Each number is 128 + 24 x the weight over its row's rms, rounded and kept within 0 to 255. Layers, rows and columns count from 0. The size above them is the row's rms in percent of the matrix's.

# layer 6 attention query, 128x128, rms 0.165, rows 47-67, columns 0-63
size [113  69  65  82  86  82  88  83  75 101  94 140 114 108 107 112 108 102 101 101 103]
[[ 96 103 138 147 118 118 120 134 135  99 173 122 205 124 113 104 131 164 137 160 117  94 152 158 104 140 116 146 149 130 132 130 126 154  77 141 170 103 144 149 103 159 124 138 115 141 109 188 116  82 145 130 116 151 133 144 104 116 113 130  98 136 137 104]
 [ 88 117 128 114 130 160  90 119 142 101 156 165 114  88 128 144 124 158 140  95 130 125 127 146 108 119 103 121 143 164 175 137 120 107 162 179 168 168 128 136 128  99 112 128 175 118 115 146 123 108  97  89 162 134 131 137 111 170 166 154 140 117 149 133]
 [ 98  94 174 137 139 166 108  94 159 125 113  95 105 111  74 156 111 139 149 167 143 144 147 162 116 143 154 117 127 116 114 120 131 151 129 130 114 156 140 165 119 102 116 119 162 148 164 133 126 135 115 100 101 184 124 148 105  84 152 150 129 120 104  97]
 [157 124 116 135  90 114 119 149  81 130 128 109 131 118 144  86 143 107 128 105  97 109 106 169 120 100 140 134 119 154 155 121 145 166 123 125 101 148 127  90 137 131 106 126 146 125 132 111  96 148 160 160 132 107 123  98 148 136 126 118 125 106 117 131]
 [ 98 121 103  94 123 116 141 115 133 154  73 145 119 116  98 171 165 126 183 130 132 108 147 112 136 171 128 136 158 134 144 147 120 126 146 140 141 114 161 133  79 149 104 159 147 130 165 114 137  99  87  78 144 119 113 117 120 183 132 153 114 149 144 121]
 [125  90 111 144 139 204 105 151 123 149 119 153 150 110 165 129 150 157 150 131 169 112 139 131 132 156  96 125 122 144 140  91 116 135 140 123 137 107 118 161 127 143  82 179 167 124  84 118  79 109 100 146 140 131 123 131 129 127 153 134 146 124 128 120]
 [129 131 125 140 125 168 112 136 137  77 117 143  94 133 131 138 133 169 185 140 174 125 132 102 124 130 162 126 109 157 127 119 107 160 178 120 129 122 141 144 155 139 115 119 166 142 172 133 122 102  93 104 132 149 125 168 128 107 184  87 141 176 113 135]
 [124  86 107 155 125 152 165 132 159 123  87 147 144 100 103 155 120 127 190 165 112  96 163 103 130 165 110 105 141 116  70 135  80 106  83 118 131 121 132 145 151 139 138 154 140 108 125 105 127 104 157 134 137 162 106 131 140 132 144 150 101 116 128 150]
 [146 139 167 113 135 118 160 160 121 181  82  86 140 112 142 161 126 140 154 132 128 163 138 149 133 149 153 147 173 120 148 133 128 119  87 132 139 136 148  87 118  85 114 141 128 162 144 142 151 157 128 150 138 157  97  77 113 158 118 162 139 111 116 135]
 [103 138 132  95 112 110 168 135 123 102 106 147 147  84 105 133 140 167 175 117  90 168 125 126 157 136 150 146 135 144 132 112 105 128 109 117 160 155 161  85 127 132 138 140  80  92 149 124 151 121 108 149 119 130 157  88 152 104 112 142  86 101 170 141]
 [166 112  82 115 125 110 126 132  78 124 115 111 117 135 140  87 172 112 103 136 203 127 122 140 120 108 102  94 131 121 135 150 137 114  81 134 127 122 143 197 146 127  96 155 138 102 105 124 115  96 118 144 123 122 117  96 136 148 172 122 161 124 124 133]
 [150 138 112 132 118 137 123 127 165 138 115 170 136 108 132 116 139 162 115 133  89 195 147 131 146 138 143 156 136 134 122  80 128 133 176 135 165  91 110 136 126 140 126 157 110  96 136 122  99 142  85 107 121 104 124  71 140 155 160 134 108 119 128 154]
 [138 145  68 130  75 139 152 121 136 134 145 148 108 121 104 140 157 132 102 115 157 158 167 114 102  65  93  97 171 150 103 140 123 143 122 149 107 124 103 148 122 104 195 146 126 128 127 132 154  94 153 110 118 125 161 145 107 113  95 144 107 153 127 154]
 [ 92 152 165 134 156  85 124 101 108 107 116  67 114 169 137 121 113 119 133 107  86 146 152 126  86 116 116 101 130 102 183 146 140 158 140 107 137 164 109 105 121 152 136 141 116 114 151 154 109 141 148 116 135 139  97 152  98 122 103 124 111 123 108  96]
 [121 133 171 122 148 118 108 149 114 101 121 133 131 174 135 115 158 110 122 113 114 146 192 131 139 158 137 161 149 107 154 145 103 106 157  66 161  87 181  71 165 124  87 120 136 131 128 175 130 136 108 141 121 117 141  83 132 125 101 143 125  82 145 151]
 [141 121 155 137 161 127 122  86 103 158 132 138 107 116  97 161 131 134 129 149  89 142 110  89 122 133 118 126 157 112  78 111 112 133 135 112 137 136 130 181 112  78 131 103 107 102 105 164 152 139 116 118 132 125 154 155 111 143 104  99 146 108 116  75]
 [136 122 147 112 114 144 114 109 179 116 106  94 131 133 105 172 188 105 108 127 119 156 146 118 169  99 158 149 120 146 125 152 129 105 100 143 126  97 122  91 131  99 170  99 120 111 110 116 138  90 121 181 147 134 114 116 126 101  98 120 111 123 155 132]
 [137 138 106 149  84 130 110 118  93 184  87 108 111 177 117 126 119  71 103 100  80 132 106 139 147 143 133 127 142 121  83 111 124 119 198 108 136 155 137 171 143 131 123 166 147 139 175 101 139 142 139 132 152 138 139 167 136 110 105  85 163 136 138 133]
 [ 98  97 116 113  99 136 162 153 144 114 130 110 134 155  94 125 105  95  97 150  87 124 104 140 106 132 137 130 146 103  85  80 113 121 132 135 161 102 119 130 134 157 105 160 157 133 158  91 106 144 139 149 179 127 138 151 103 114 164 121 141 130 110 121]
 [106  97  95 160 133 132 123 133  83 107 154 200 174  97 141 154 116 118 126 159 135  90 140 105 155 141 102 120 101 152 137 141 129  93  97  90 123 122 105 127 185 134 101 104 110 143 114 128 138  96 122 128 125 105 110 142 119 136 106 137 117 123 130  91]
 [136 137 140 164  91 163 116 110 104  99 136 143 180 121 124 128 126 124 137 107 163 119 131 114 124 116 149  81 162 119 137 179 116  86 148 111 137 139 116 104 170 146  87 146 125 143 147 160 142 176 160  87 107 125 146 119 116 124 133 162 150 119 130  92]]
# layer 6 attention key, 128x128, rms 0.173, rows 47-66, columns 0-63
size [103  74  68  69  84  79 100  79  89 101  90 104  97 105 102 103 100 103  97 110]
[[134 119 105 161 112 109 127 123 154 127 135 127 173 111 141 116 163 103 130 119 116 116 132 163 104 158 122 157 132 143 162 141 134 114 121 130 163 134 112 139 122 128  78 138 146 147 183 159 118 117 143 126 127 103  74 120  98 152 144  97  91 127 167 126]
 [183 151 144 100 123 168  82 125  88 128 110 132 119 121 144 121 162 111 125 155 133 136 169 139 131  89 104 130  89 134 104 160 131 158 162 111 129 134 132 106  87 101 102 158  73 125 139 171 108 131 137 118 118  90 112 150 118 139 113  85  87 142 141 141]
 [176 169 149 101 116 128  96 150  81 138 164 164 120 151 147 145 175 164 117 123  92 122  94 143 142 128 117 138 138 135 186 145 145  77 110 128 162 113  96 108 137 159 153 134 124 115 141 146 126 113 141 115 125  69 160 150 122 149  93 141  82 166 140  88]
 [ 70 163 109 130 130 143 141 109 131 162 136 101 157 130  69 134 157 133 140 142 144 140 144 133 147 114  87 114 115 117 157 124 134 163 117 116 156 113 126  80 115 119 153 128 172 157 167 130 153 150 124 144 120 130 116 190 133 158 167 128 109 146 115 130]
 [169 106 167 108 129 139 136  75 103 151 109  68 167  94 144 111 106  97 128  82 144 117  53 117 114 150 123 104 101 109 134 109 132 123 152 120 132  86 129 149 144 122 111 146 166 149  86 154 102 115 132 150 142 148  90 129 122 136 131 127 146 131 113 120]
 [145 106 160  91 152 133 144 105 114 149 108 112 127 115 140 139 136 107  93 104 148 116  98 119 112 166 184 134 123 150 151 165 126 171  86  95 102 106 135 188  84 115  82 155 126  97  88 186  91 147 147 159 135 144 119 132 133 116 149 131 161 153 138 121]
 [ 76 110 157 100 118 102 186 101 134 132 145 106 151  97 100 125 195  96 103 120 164 142 111 127 114 176 123 109 142 133 145 114  95 126 159 113 182  99 162 128 105 158 147 115 129 107 121 136 129 124  95 123  99 138 122 122 131 128 121  76 138 114 137 130]
 [131  97 100 128  98 119 104 151 111  92 147 163 120 166 106 132 134 126  89 143 165 120 122 143 128 134 130  85  61 157 106 133 124 166 167 133 149 112 107 152 189 169 145 127 113 141 158 117 145 117 191 145 128 125 131 167 130 167 141 107 169 146 133 117]
 [133 135 171 113 117 158 112  95 120  99 150 144 159 159 147 118  96  83 143 143 101 141 127 114 117  92 123  99  92 113 152 115 137 115 137 168 116 141  87 144 111 131 121 112 143 127 158 117 145 112 132 155 133 168 133 129 129 126 171 163 110 177  89 103]
 [121 124 151 134 139 142 119 166 124 124 101 133 119 152 112 150 136 144 169 135 117 131 147 172 144 114 141 144 100 155 143 143 102 185 101 148 130 129 124  99 143 148 118 118  73 125 115 133 136 122 110 135 146  73 167  92 166 115 112 108  95 136 146 115]
 [174  99 109 128 157 105  59 114  92  89 117 118 119 108 162 143 111  78  95 128 150 165 158 125 116 100 126 105 102 112 152 144 121 102 130 141 103 122 117 149 151 127  71 160  87 108 135 126 108 177 113 110 163 150 129 112 110 153 151 125 120 137 147 163]
 [137 151 111 111 140 122 132 154 149 139 158 146 147 131 130 119 158 154 121 119 137 141 150 141 171 124 120 147 142 111 125  70  88 156 118 108 120 113 111  84 136 120 169 157 103 108 154 119 124 135 111  90 119 108 133  84 115 155 143 117 121 114 126 115]
 [119 126 122 166 115 174 127 129 107 105 134 136  98 137 118 128 161 112 144 128 143  97 163 146 116 103 126  70 137  96 115 118  83 127 104  98 130 101  87 159 115  79 124 136 138 137 138 135 160 101 150 138 134 126 125 165  94 100 123 141 136 146 122 126]
 [130 135 148 146 148  86 110 124 134  82  76 121 149 130 111 169 121 139 124  94  83 149 113 163 118 145 120  96 130 106 178 111 142 165 134 122 164 140 103 131 133 126 171 119 126 118 158 148 131 151 142  89 123  99 106 137 104 107 101 101  86 134  88 132]
 [116  89 183 130 173 128  51 144 132  97 137 113 143 137 120 136 150 110 146 119 126 127 132 142 127 155 140 150 179 141 126 153 128 121 142 144 202 134 147  98 128 140 122 144 106 148 106 163 118 139 144 166 130 122 150  97  93 126 161 140 130 116 153 131]
 [130 146 109 141 167 140 128 104 110 167 161 110 104 127 118 160 130 128 104 111  99 133 152 151 122 138 148 138 157 108 120  94 111  82 135  82 108  94 134 157 104  70 131 157 137 104 114 140 160 168 144 121 136 130 155 134 124 168  89 151 167  99 138  97]
 [118 128 151  96 113 122 123 139 106 109 103  98 108 120  86 109 173  88 131 159 118 166 143 150 131 140 175 192 103 145 110 131  96 139 152 145 131 101 101  96 132 119 148 116 124 127 125 136 144 145 146 175 148 121 154 131 153 130  98 136 108 118 145 160]
 [ 91 154 159  67 131 158 126 116 166 111 156 108 134 131 101 131  99 168 101  98 162 141 176 124  92 123 154 176 120  96 169 163 161 140 153 155 120 109 178 117 115 137 113 132 159 164 139 137 143 120 111 104 128 102 135  87 128 138 130 153 161 160 163 123]
 [133 120  83 110 117 131  74 156 121 169 113 104 124 150 129 152 135 133 142 129 105 135 147  99 109 112 127 112  98 128 130 116 130 149 152 136 135 173 146 145 125 118 136 116 136 133  84 175 106 101 146 162 107 112  94  92 144 161 118 139 158 153 148 138]
 [164 143 157 148 129 106 132 133 144  93 109 166 129 107 116 118 139 105 111 104 115 153 168 146 112 163 143 110 144 122 100  90 107 117 126  81 126 137 155 145 114 136 103 125 127 122 105  94 122 184 138  88 109  87 100 133 118 105 107  99 117 161 146 169]]
# layer 6 attention value, 128x128, rms 0.21, rows 32-63, columns 0-63
size [ 91  92  93  93  90 103  87  86 111  94  95 102  90  97  90  97 101  89  94  97  94  96  88  80  98 101 103  95 100 100  91  95]
[[162 136 150 123 122 147 132 134 136 141 127 142 106 127 135 128 114  85 158 114 107 108  78 109 174 124 121 108 115 134 111 116  94 142  96  97  63  95 109 141 105 161 135 149 155 123 139  99 142  90  99 116 159 149 143 131 166 142  99 119 140 115  97  75]
 [139 143 175 119 144 142 122 108 117 168 124 167  97 174 239 150 140  82 115 102  92 142 139 144 100 127 114 106 186 104 127 163 123  94 143 127 122  93 147 104 107 127 122 140 160 131 136 111 144 127 115 123 111 140 125 104 103 123 130 117  89 136 161 106]
 [ 52  87 137 165 130 129 122  67 111 115  78 119 111 120 119 116 145 149 150 161 149 165 106  95  99 137 148 148 151 166 150 125  99 124 103 139 104 106 126 121 133 142 114 102 139 127 111 179 106 119 162 155  92 160 130 108 131 118 171 106 145 124 132 111]
 [ 75 104 148  96 166  97 138 142 122 158 147 126 149  97  98 120 117 135 159 142 103 112 138 104 123 178 112 137 122 107 140  90 161 120 123 155  86 124 139 128 133 117 115  90 126 116 139 115 133 122 119 121 110 162 120 135  82  90 126 151 169 116  92 128]
 [147 122 103 109  78  93 129 136  81 135  96 159 154 151 167 142 153 125 137 139 116  45  81 133 150 126 147 116 126 124 126  88 128 100 152 128 113 125 110 113 159  95 168  97 116 107 101  88 128  91 138 139 140 100 108  80 120 110  85 153 103 137 120 140]
 [115 163 130  75 142 161 139 150 119 149 121 139 105 113 132 158 117 167 146 143 125 145 150 124 139 112 136 173 104 115 123 115 115 126 125 156 109 140 129  84 157 134 142  85 140  99 120 130 105 174 100 125 155 119 166 119 119 127 146 135 126 156 118 152]
 [134 117 140 114 182 128  92  88 157 101 137 129 137 117 110 156  78 112 148 125 121  99 114 118 136 126 106 101  85 178  91 113 141  82 151 146 121 146 125 118 102 127 136 128 163 121 119 128 111 139 138 113 118 102 129  82 159 110 110  93 116 114  92 102]
 [129 127 120 102  80 146 140 126 120 154 143 131 135 113  99 114 151 157 154 144 106 155  79 118 148 120 142 153 145 151  89 166 112 138 133 123  98 129 128  69 132 166 143 120 115 138 114 165 130 138 140 128 114 112 101 117 146 149 121 121  95 117 164  98]
 [124 129 110 142 116 162 112 109 165  71 119 132  80 118 105 143 124 166 138 123 135  97 135 126 112 156 117 118 138 136 138  93 137 129 134  74 105 161 156 110  95  92 140 137 126 120 141 141 133 126 142 120 172 120 107  92  99 144 115 138 122 120 166 124]
 [159 175 162 140 147 102 113 168 115 108 103 146 183 149 142 163 136  78 179 123  87 149 132 118 124  99 112 101 171  63 153 132 129 142 140 121 113 126 137 145 134 132  98  97  89 168 116 125 134 143 129 137  97 156 114 131 121 121 103 104  94 129 104 111]
 [164 125 107 123 108 130 143  92 157 134 133 104 109 137 152 134 145 125 160 171 134 139 145 115 164 167 131  79 104 109  65 140 104 139 149 148 103 147  94 113 108 131 135 131 160 118 161 118 173 153  83 129 121 141 127 128 152 157 114 120 154  94 113 126]
 [157 113  97 141 171 169 108 136 154 113 147 150 148 119  95 105 117 157 109 148  82 142 126 105 132 133 106 105  91 136 113 136 125  99  68 143 133 160 121 120 170 163 132 143 140 143 124 127 125 107  96 124 127 149  77 141 149 125 131 127 128  81 144 115]
 [155 157 108 143 159 126 128 110 123 128 128 176 102 137  93 135  89 137 132 143 133 156 141  68 140 141  94 110 168 171 149 152 190 132 120 126 126 116 131 137 117 147 128 124 103 101 115 122 107  85 159 133 121 151 167 122 131 122 126 161 101  85 139 171]
 [ 89 122 120 105 112 138 107 110 164 117 160 132 129 161 125 145 158 138 173 139 162 140 169 188 104 189  98 104 153 109 155 129 130  67 117 138 125  97 143 124 134 112 112 128 150 173 152 115 147 123 140 124  85 149 166 116 127 161 130 117 102  99  96 126]
 [118 133 109 107 113 131 145 135 102 147 135  70 164 158 172 153 101 125  74 187 115 121 154 154 106 107 149 155 117 130 134 122  81  62 161 140 106 106 119 129 118 114 129 153 115  99 132 120 133 142  92 121 128 127 123 117 110 177 137 110 181  80 118 129]
 [ 91 111 116 135 130 149 107 109 107 141  99 119 149 159 143 165 127 136 124 148 119 168 114 135 152 132 132 176 152 157 139 113 126 151 165 131 123 128 166 129 128 130 137 143 117 133 131 120 113  95 127 148 147 100 141 108 159 150  85 145 128  93 134 112]
 [117 149 182 127  93 110 199 113 143 143 109 131 118 161 105 111 181  90 122 143 109 106 106 159 126 129 118 103  81 133 140 110 130 123 144 120 114 138 158 115 114 171 151 122 138 136 149  95 109 107 135 136  97 118 125 109 164 163 141 152 160 151  95 158]
 [133 125 136 150 136 138 134 120 101 162 142 140 120 147 125 133  93 127 154 126 202 130 119  89 130 135 143 152 154 131 119 122 137 158 150  97 137 135 163 103 102 139 130  82 117 130 179 168 112 154 158 124 141 149 115 120 125 138 163  92 106 115  92 104]
 [ 92 143 119 145 109 137 136 157  99 143 154 154 117 116 132 113 125 110 136 134 183 139 164 115 136 113  94 143 130 147 129 122  94 132  92 130 145 129 135 155 122 132 147 119 116  99 142 176 142  79 140  72 103 156 103 106 149 160 139 108 114 126 116 192]
 [125 125 120 136 117 166 162 122 176 145 133 124 135 140 130 129  55 106 110 111 175 126 103 133 126 130 135 135 103  82 145 147 151 163 100 109 131 124 152 121 121 140 147 149 114 123 148 149 135 151 119 142 120 131 121 133  95 116 149 173 112 132 104 113]
 [142 135 155 152 124 126 122 119 153  98 123 125 132 125 134 120 130 139  96  94 121 179 103 174 137 109 115 108 196 128 100 160 126 131 135 164 117 139 135 122 130 148 128 117 134 142 160 117 129 153 127 126  78 126 122 112 130 146 117 143 140 109  79 117]
 [121 113 129 116 129 102 106 145 167 109 142 173 110 105 113 131 165  76  62 156 147 116 158 179 156 143 124 138 129  80 115 142 101  90 112 135 131 130 111 121 141 127 107 130  94 102 156 162 149 111 101 132 150 113 137 130 162 144 134 155 138 119 148 105]
 [116 138 112 110 134 154  83 115 115 120 118 155 136 116 133 145 173  75 136 117  86 122  91 123 137  84 103 125 142 107 109 132 139 151 108 103 119 103 165 110 151 112 180 163  96 142 148 152 132  92 116 127 111  96 113 135 106 113 118 124 159 140 121 141]
 [103 140 157 118 154 110 187 171  91 147 125 120 152 157 123 137 104 157 147 138 129 150 122 118 131  95 123 129 119 135 123 144 109  86 135  91 133 168 106 134 155 134  89 100 157  84 109 147 133 131  89 146 117 113 155 121 151 139 117 117 146 138 133 123]
 [141 104 124  87 165 128 143 152 112 110 110 134 146 138 146 153 151 146 150 133 148 115  97  96 109 121 178 110 102 133 138 143 141 174 114 141 113 145 133 113 144 151 117  98 167 149 147 143 165 150  93 103 120 138 149 124 108  68 156 147 133 113 145  87]
 [ 98 156 153 123 132 144 131 125 124 105 129 156 108 120 107  77 163 119 165 146 129 131  90 136 127 140 147 147 158 126  83 118 148  92 134 126 151 101  85  90  99 101 126 159 180 143 133 131 116 170 140 122 133 113 137 117 104 201 134  87 145 121 128 133]
 [125 207 164 118 128  88 108  83  90 136 131 153 153 128 132 168 115 149 115 169  92 139 159 123 119 134 107 136 119 163 134 101 126 161 115 108 140 167 105 119 115 134 109 133 103 142 147 120  99 114 125 145 115 129 106 113 117 164 129 109 113 101 128 110]
 [167 144 168 134 144 165 135  91  84  96 142 157 108 120 154 165  96 133 134 159 170 146 134 167 129 126 124 163 105 133 134 124 109 145 118 109 146 152 138 135  95 144 190 121 105 135 110 114 152 109 163 131 179 104 117 151 114 130 127 155 138 102 134 119]
 [164 124 137 159 116 132 144  97  77 139  97 126 125  89  96 133 151 107  79  98 102 122 126 151 142  96 108 121 129 153 106 122 106 140 200 148 126 155 150 125  93 117 148 140 147 155 207 107 125  84 153  96 108 156 131 151 151 199 135 143 130 115 144 116]
 [120 124 139 166 164 144 143 122 129 110 153 148 108 114 120 106 152 122  97 142 134 141 147 119 129 152 147 110 123 133 129 102 131 133 139  92  98 136 138 148 169 127 163 112 156 112 114 148 170 145 150 150 100 103 114 127 106 125 122 102 118 114 142 129]
 [144 115 171 144 194 134 173  90 118 114 132  82 138 154 122  94 118 173 109 132 146 112 148 155 120 132 108 117 100 120 139 136 113 133 143 137 103 119  91 122 123 113 105 149  95 135 109  97 143 142 126 102 107 155 101 147 135  95 130 144 156 127 144 101]
 [176 151 109 118 135 149 110 153 124 155 156 114 130 146 116 165  72 173 103 104  85 130 108 168 120 127 119 145 171 142 140 131 125 125 162  93 134 132 129 125 127 103 122 155 130 149 127 130 142  78  98 153  79 142 121 107 133 128 159 102 131 101 125 136]]
# layer 6 attention output (transposed), 128x128, rms 0.723, rows 32-63, columns 0-63
size [ 90  85  93  92  85  94  90  88 106  95  87  88  82  85  89  93 104  84  91  91  83 102  72  88  94  93 105  81  94  99  89  93]
[[ 76 104 124 113 126 103 116 118 111 143 126 111 118 109 116 150 145 149 121 145 173 147 148 180  99 138 151 143 176  98 148 129 164 161 120 116 163  92 159 104 118  92 103  94 149 114  89 187 102 105 138 132 102 112 183 124  76 143 140 123  95 137 152 146]
 [124 113  92  97 119 145 123 131 150 132 105 107 201 107  70 171 104 125 133 188 122 119 127 126 116 115 156 159  74 100 122 118 139 165  96 127 135 127  98 135 134 146 135 119 147 145 129 131 159 128 156 107 195 129 110 185 120 124  98  91 132 115 119 140]
 [198 174 172  94 120 129 130 165 101 109 144 128 152 143 142 124 101 145 133 108  93  74 159 135 148  97 104  88 102 107 140 116 139 150 132 141 112 117  85 124 136 128 120 143 161 129 115 142 122 150 136 113 165 152 118 150 150 132 141 149 147 131 138 145]
 [141 112 129 135 121 122 127 142 135 112 131 154 130 121 171  85 134 145  77 136 174 126 128 153 131 107 145 107  97 162  99 148 121 131 127 112 135 147 130 154 130 186 140 134 129 139  85 107  91 124 164 105 128 124 178 145 169 151 131 113 125 151 118 128]
 [ 95 114 180 135 144 137 129  99 172  78 204 118 156 113 121 115 101 168 124 128 184 148 177 116 113 113  97 129 136 138 102 155 133 170  97 127 120 144 130 140 141 130 117 118 124 148 126 148 124 105 133 117  90 115 128 158 148 136 170 152 181 114 113  88]
 [143 118 154 153 118 132 133  90 113 100 133 151 146 150 142 111  81 119 122  92  98 157 107 120 114 146 139 114 142 132 126 123 150 154 140 112 153 108 154 192 120 106 133 145 121 160 120 139 147 140 128 129  92 141  91 168 112 158 102 108 123 100 137  79]
 [129 118  63 127  89 126 120 154 147 130 112 132 127 126 110 113 199 143 114 127 146 143 162 145 144 133 153 120 151 134 117 124 121 141 108 110 131 101 143 109 175 124 125 161 106  91 165  88 152  77 142 124 136 165 148 112 116 124 138 139 119 128 109 166]
 [126 133 144 151 189 104 133 100 139 113 141 117  96 142 146  84 102 115 119  98 103 158 173 148 107 138 128  94 139 107 172 125 111  97 136 144 180 109 142 159 142 113 109 103 116 125 115 117  92 115 119  82 136  88 113 149 120 125 153 157 188 139 106 139]
 [139 127 115 128 129 133 168 137  97 138 110 155 170 133 153 149 157  97 135 133 134 172 148 116 138  80 156 149 115 101 134 145 111  98 116 188 164 124  92 101 155 151 135 145 129 133 151 122 132  96 140 140 102 153 150 103 202 119 144 135 138 140 161 121]
 [117  94  99  97 115 186 157 102 108 132 141 145  88 107 131 133 157 160  76 145 149 124 140 146 138 115 160 159 117 157  90 113 128  81  85 129 125 101 118 102 130 123 144 142 161  95 124  98 141 117 141  90 123 119 135 131 147 110 139 124 169 122 119 131]
 [105 115 124 124 148  97  85 130  82 102 156 158 168 134 108 150 118 137 128 110 125 125 119 131  75 132 164 134 164 184 163 124 140 126 113  96 159 134 125 127 176 137 105 106  96 147 134 140  96 134 145 131 151 142 119 130 102 106  99 112 133 153 133 101]
 [142 136 118 146  85  98 101 104 117 111 123 138 124 118 171 153 146 129 141 126 120 176 119 121  74 102 134 140 133 147 101 119 161 152 194 128 107 100 139  97  97 117 149 119 102  86 128 131 123 114 163 120 118  85 151 101 152 127 142 155 122 137 116 178]
 [124  69 169 107  81 133 139 127 137 130 107 120 128 144 182 123 112  95 147 119 131 110 104 111  97 112 162 149 119  89 128 124 121 135 110 169 135 146 127 153 148 112 101 133 182 131 174 138 100 152 117 126 104  88  97 145 140 159 134 142 154 175 134 124]
 [146 109 114 129 143 116 131 123 123 122 153 148 153 105 136 129 138  98 111 128  91  92 100  86 108  95 143 137  73 164  91 140 134 140 133 131 105 147 131 108 119 142 152 109 128 106 109 120 155 118 131 116 180  99  53 142 150 130 146 119 144 160 101 170]
 [143 113 114 110 158 126 140 129 137 133 104 173  97 128  73 108 147 137 158  71 121 181 124  86  80 160 113  74 136 147 129 113 127 171 150  91 152 150 119 109 156 120 139 128 114 116 101 109 135 102 164 139 128 118 127 137 119 111 101 115  95 125 129 107]
 [189 158 137 105 137 105 161 151 102 117 151 135 124  82 111 125 135 130 141 117  98 113 150 107  87 121 121 118  85 101 100 114 157 117 127 104 135 121  88  98 126 122 155 133 132 121 114 141 130 134 145  67 120 123 143 157 122 161 106  91 142 125 127 147]
 [127 109 126 121 146 133  98 120 121  87 176 140 171  78 144 140 104 130 103 106 137 160 150  74  97 123 126 137 147 126  93 125 140 118 126 123 168 150 132 142 151  90 129 146  89 106 106 167 150 147 144 131 131 160 117 140  75 115  94 106 116  83 166  82]
 [134 117  92 145 122 162 117 152 131 113 128 167 131  94 125 145 155 130  84 124 101 119 120 133  62 126 116  92 112 111 115  88 154 122 121 146  98 118  85 133 134  82 162 193 130 144  53 115 123 107 148 154 112 126 153 119 151 124  88 153 133 139 141 179]
 [139 142 134 133 136 111 119  89  95  93 104  92 123 125 127  98 146 159 131 111 151 107 115 116  72 142 128 132 119 108 144 161 159 137 128 114 143  99 121  94 131 116 112 132 155 126  93  98 108 140 116 180 140  80 158 148 157 122 145 157 155 114 167  85]
 [121 123 133 109 139 152  82 134 112 138 125 136 144 126 113 100 148  98 104 145 115 115 124 164  79 139  96 122 145 143 108 151 109 104  90 145  90  93 105 142 128  96 126  85 137 122 108 113 117 123 151 116 135 136 182 133 122  97 139 110 112 144 124 117]
 [111 142  96  92 120  95 127 148 121 149 149 140  88 141 115 137 155 149 155 113 122 154 133 128 136 134 161 147 126 160 143 127 112 112 139 132 182 120 142 117 129  75 157 105 108 110 134 131 121 104 106  95 161 108 148 105 142 154 126 141 112 156 172 129]
 [141 164  94 141 145 147 124 115 116 130 130  95 120 137 126 146 134 112 169  85 124 110  95  61 106 124 137  99 121 158 146 144 154 153 138 127  82 144 126 106 113  93 164 118 147 137 124  69 140 152 122 137 127 127  92 158 101 125  98  85 143 121 123 156]
 [143 123  95 166 120 133 116 112 183 116 121 130 168 143 126  74 103 156 147 132 142 111 145 138 109 126 159  98 142 138 139 151 118  97 118 128 120 177  99  98  95 175  96  96 127  97 110 104  99 170 124  92 124 155  94 117 168 106 142 100  94 103 145 127]
 [133  99 141 102  78 135 124 130 150 119  95 102 110  93 108  91 155 119 124 122 150 146 129 178 145  99 125 118 124 126 137  85 151 159 120 144 116  88 171 134 104 172 148 139  78 139 127  87 103  97 135 114 118 179 122 100 125  92 152 140  98 130 112 152]
 [117 137 126 114 108 144 167  97 152 171 131 100 101 144 127 108 115 106 132 158 133 107 114 110 146 116  87 147 155 145 115 105 141  94 114 124 129 145 126 175 137 107 140 153  97 151 109 138 124  85 156 114 137 145 154 189 114 173  85 132 122 132  96 147]
 [135 134  90 160 147 117 128 158 116 126 120 106 127 132  97 136 112  94 126 100 155 133 161 134  81 132 127  94  97 111 160 150 101 110 114 120 128 147 146 154 176 130 137 139  96 138 152 121 178  65 105 137 115 115 102 128 145  68  91 142 100  80 143 128]
 [152 105 157 119 109 162 151 162 131 133 137 138  62 120 124 114 117 141 135 131 179 148  80 110 184 118 163 118 143 114 110 136 116 120 145 126 104 108 149 155 163  78 173 124 155 106 101  78 115 108 141  99  98 128 156 105 146 111 101 161 133 136 121 112]
 [105 121  98 141 139  84 113 153 144 145 101  96 118 156 117 107 152 144 143 129  97 134 143 100 103 121 129 102 129  97 116 164 186 121 139 146 125 136 168  86 157 120  66 127 151 102 148 158 101 182 118 161  87 136 126  90 130 119 154  99 107 150 140 102]
 [120 139 142 101 112  96  92 146 190  96 117 113 196  95 129 125 110 180 105 149 126 156 120 135 157 120 132 155 139 123 132 122 152 128  91 123 165  79 114 107 162 198 134 125 110 101 103 135 117 159  99 130 145 124 122  99 133  96 130 140 115 134 150 136]
 [131 141 127  93  93 134  85 120 124 126 138 105 177 147 129 146 140 141 140 122 102 106 141 176  64 148  94 101  91 140 128 143 118 133 106 145 114  98 114  86 133 149 111 128 120 132 157 139 104 132 168 136 173 152 118 117 161 120 146 138 129 137 125 117]
 [ 75 100 117 125 104  80 100 151 130 132 131 130 116 122 136 113 128  81 137  91 160 120  95  95 157 123 132 137 139 124 124 149 137  97  98  93 154 152 149 127 132 122 102  96 168 135 166 132 130 120 131 164 144 130 123 105 137 132 131 107 127 127 167 112]
 [100 118 149 148 119 126 119 109 150  79 141 141 137 128 147 108 171  90 133 114 163 112 139 154 107 116 158 132 116 149  92 159  96 131 138 127 123  90 129  95 142 126 123 102 146 117 129 124 117 136 139 110 125 112 127 148 126 122 121 138 103 143  97 118]]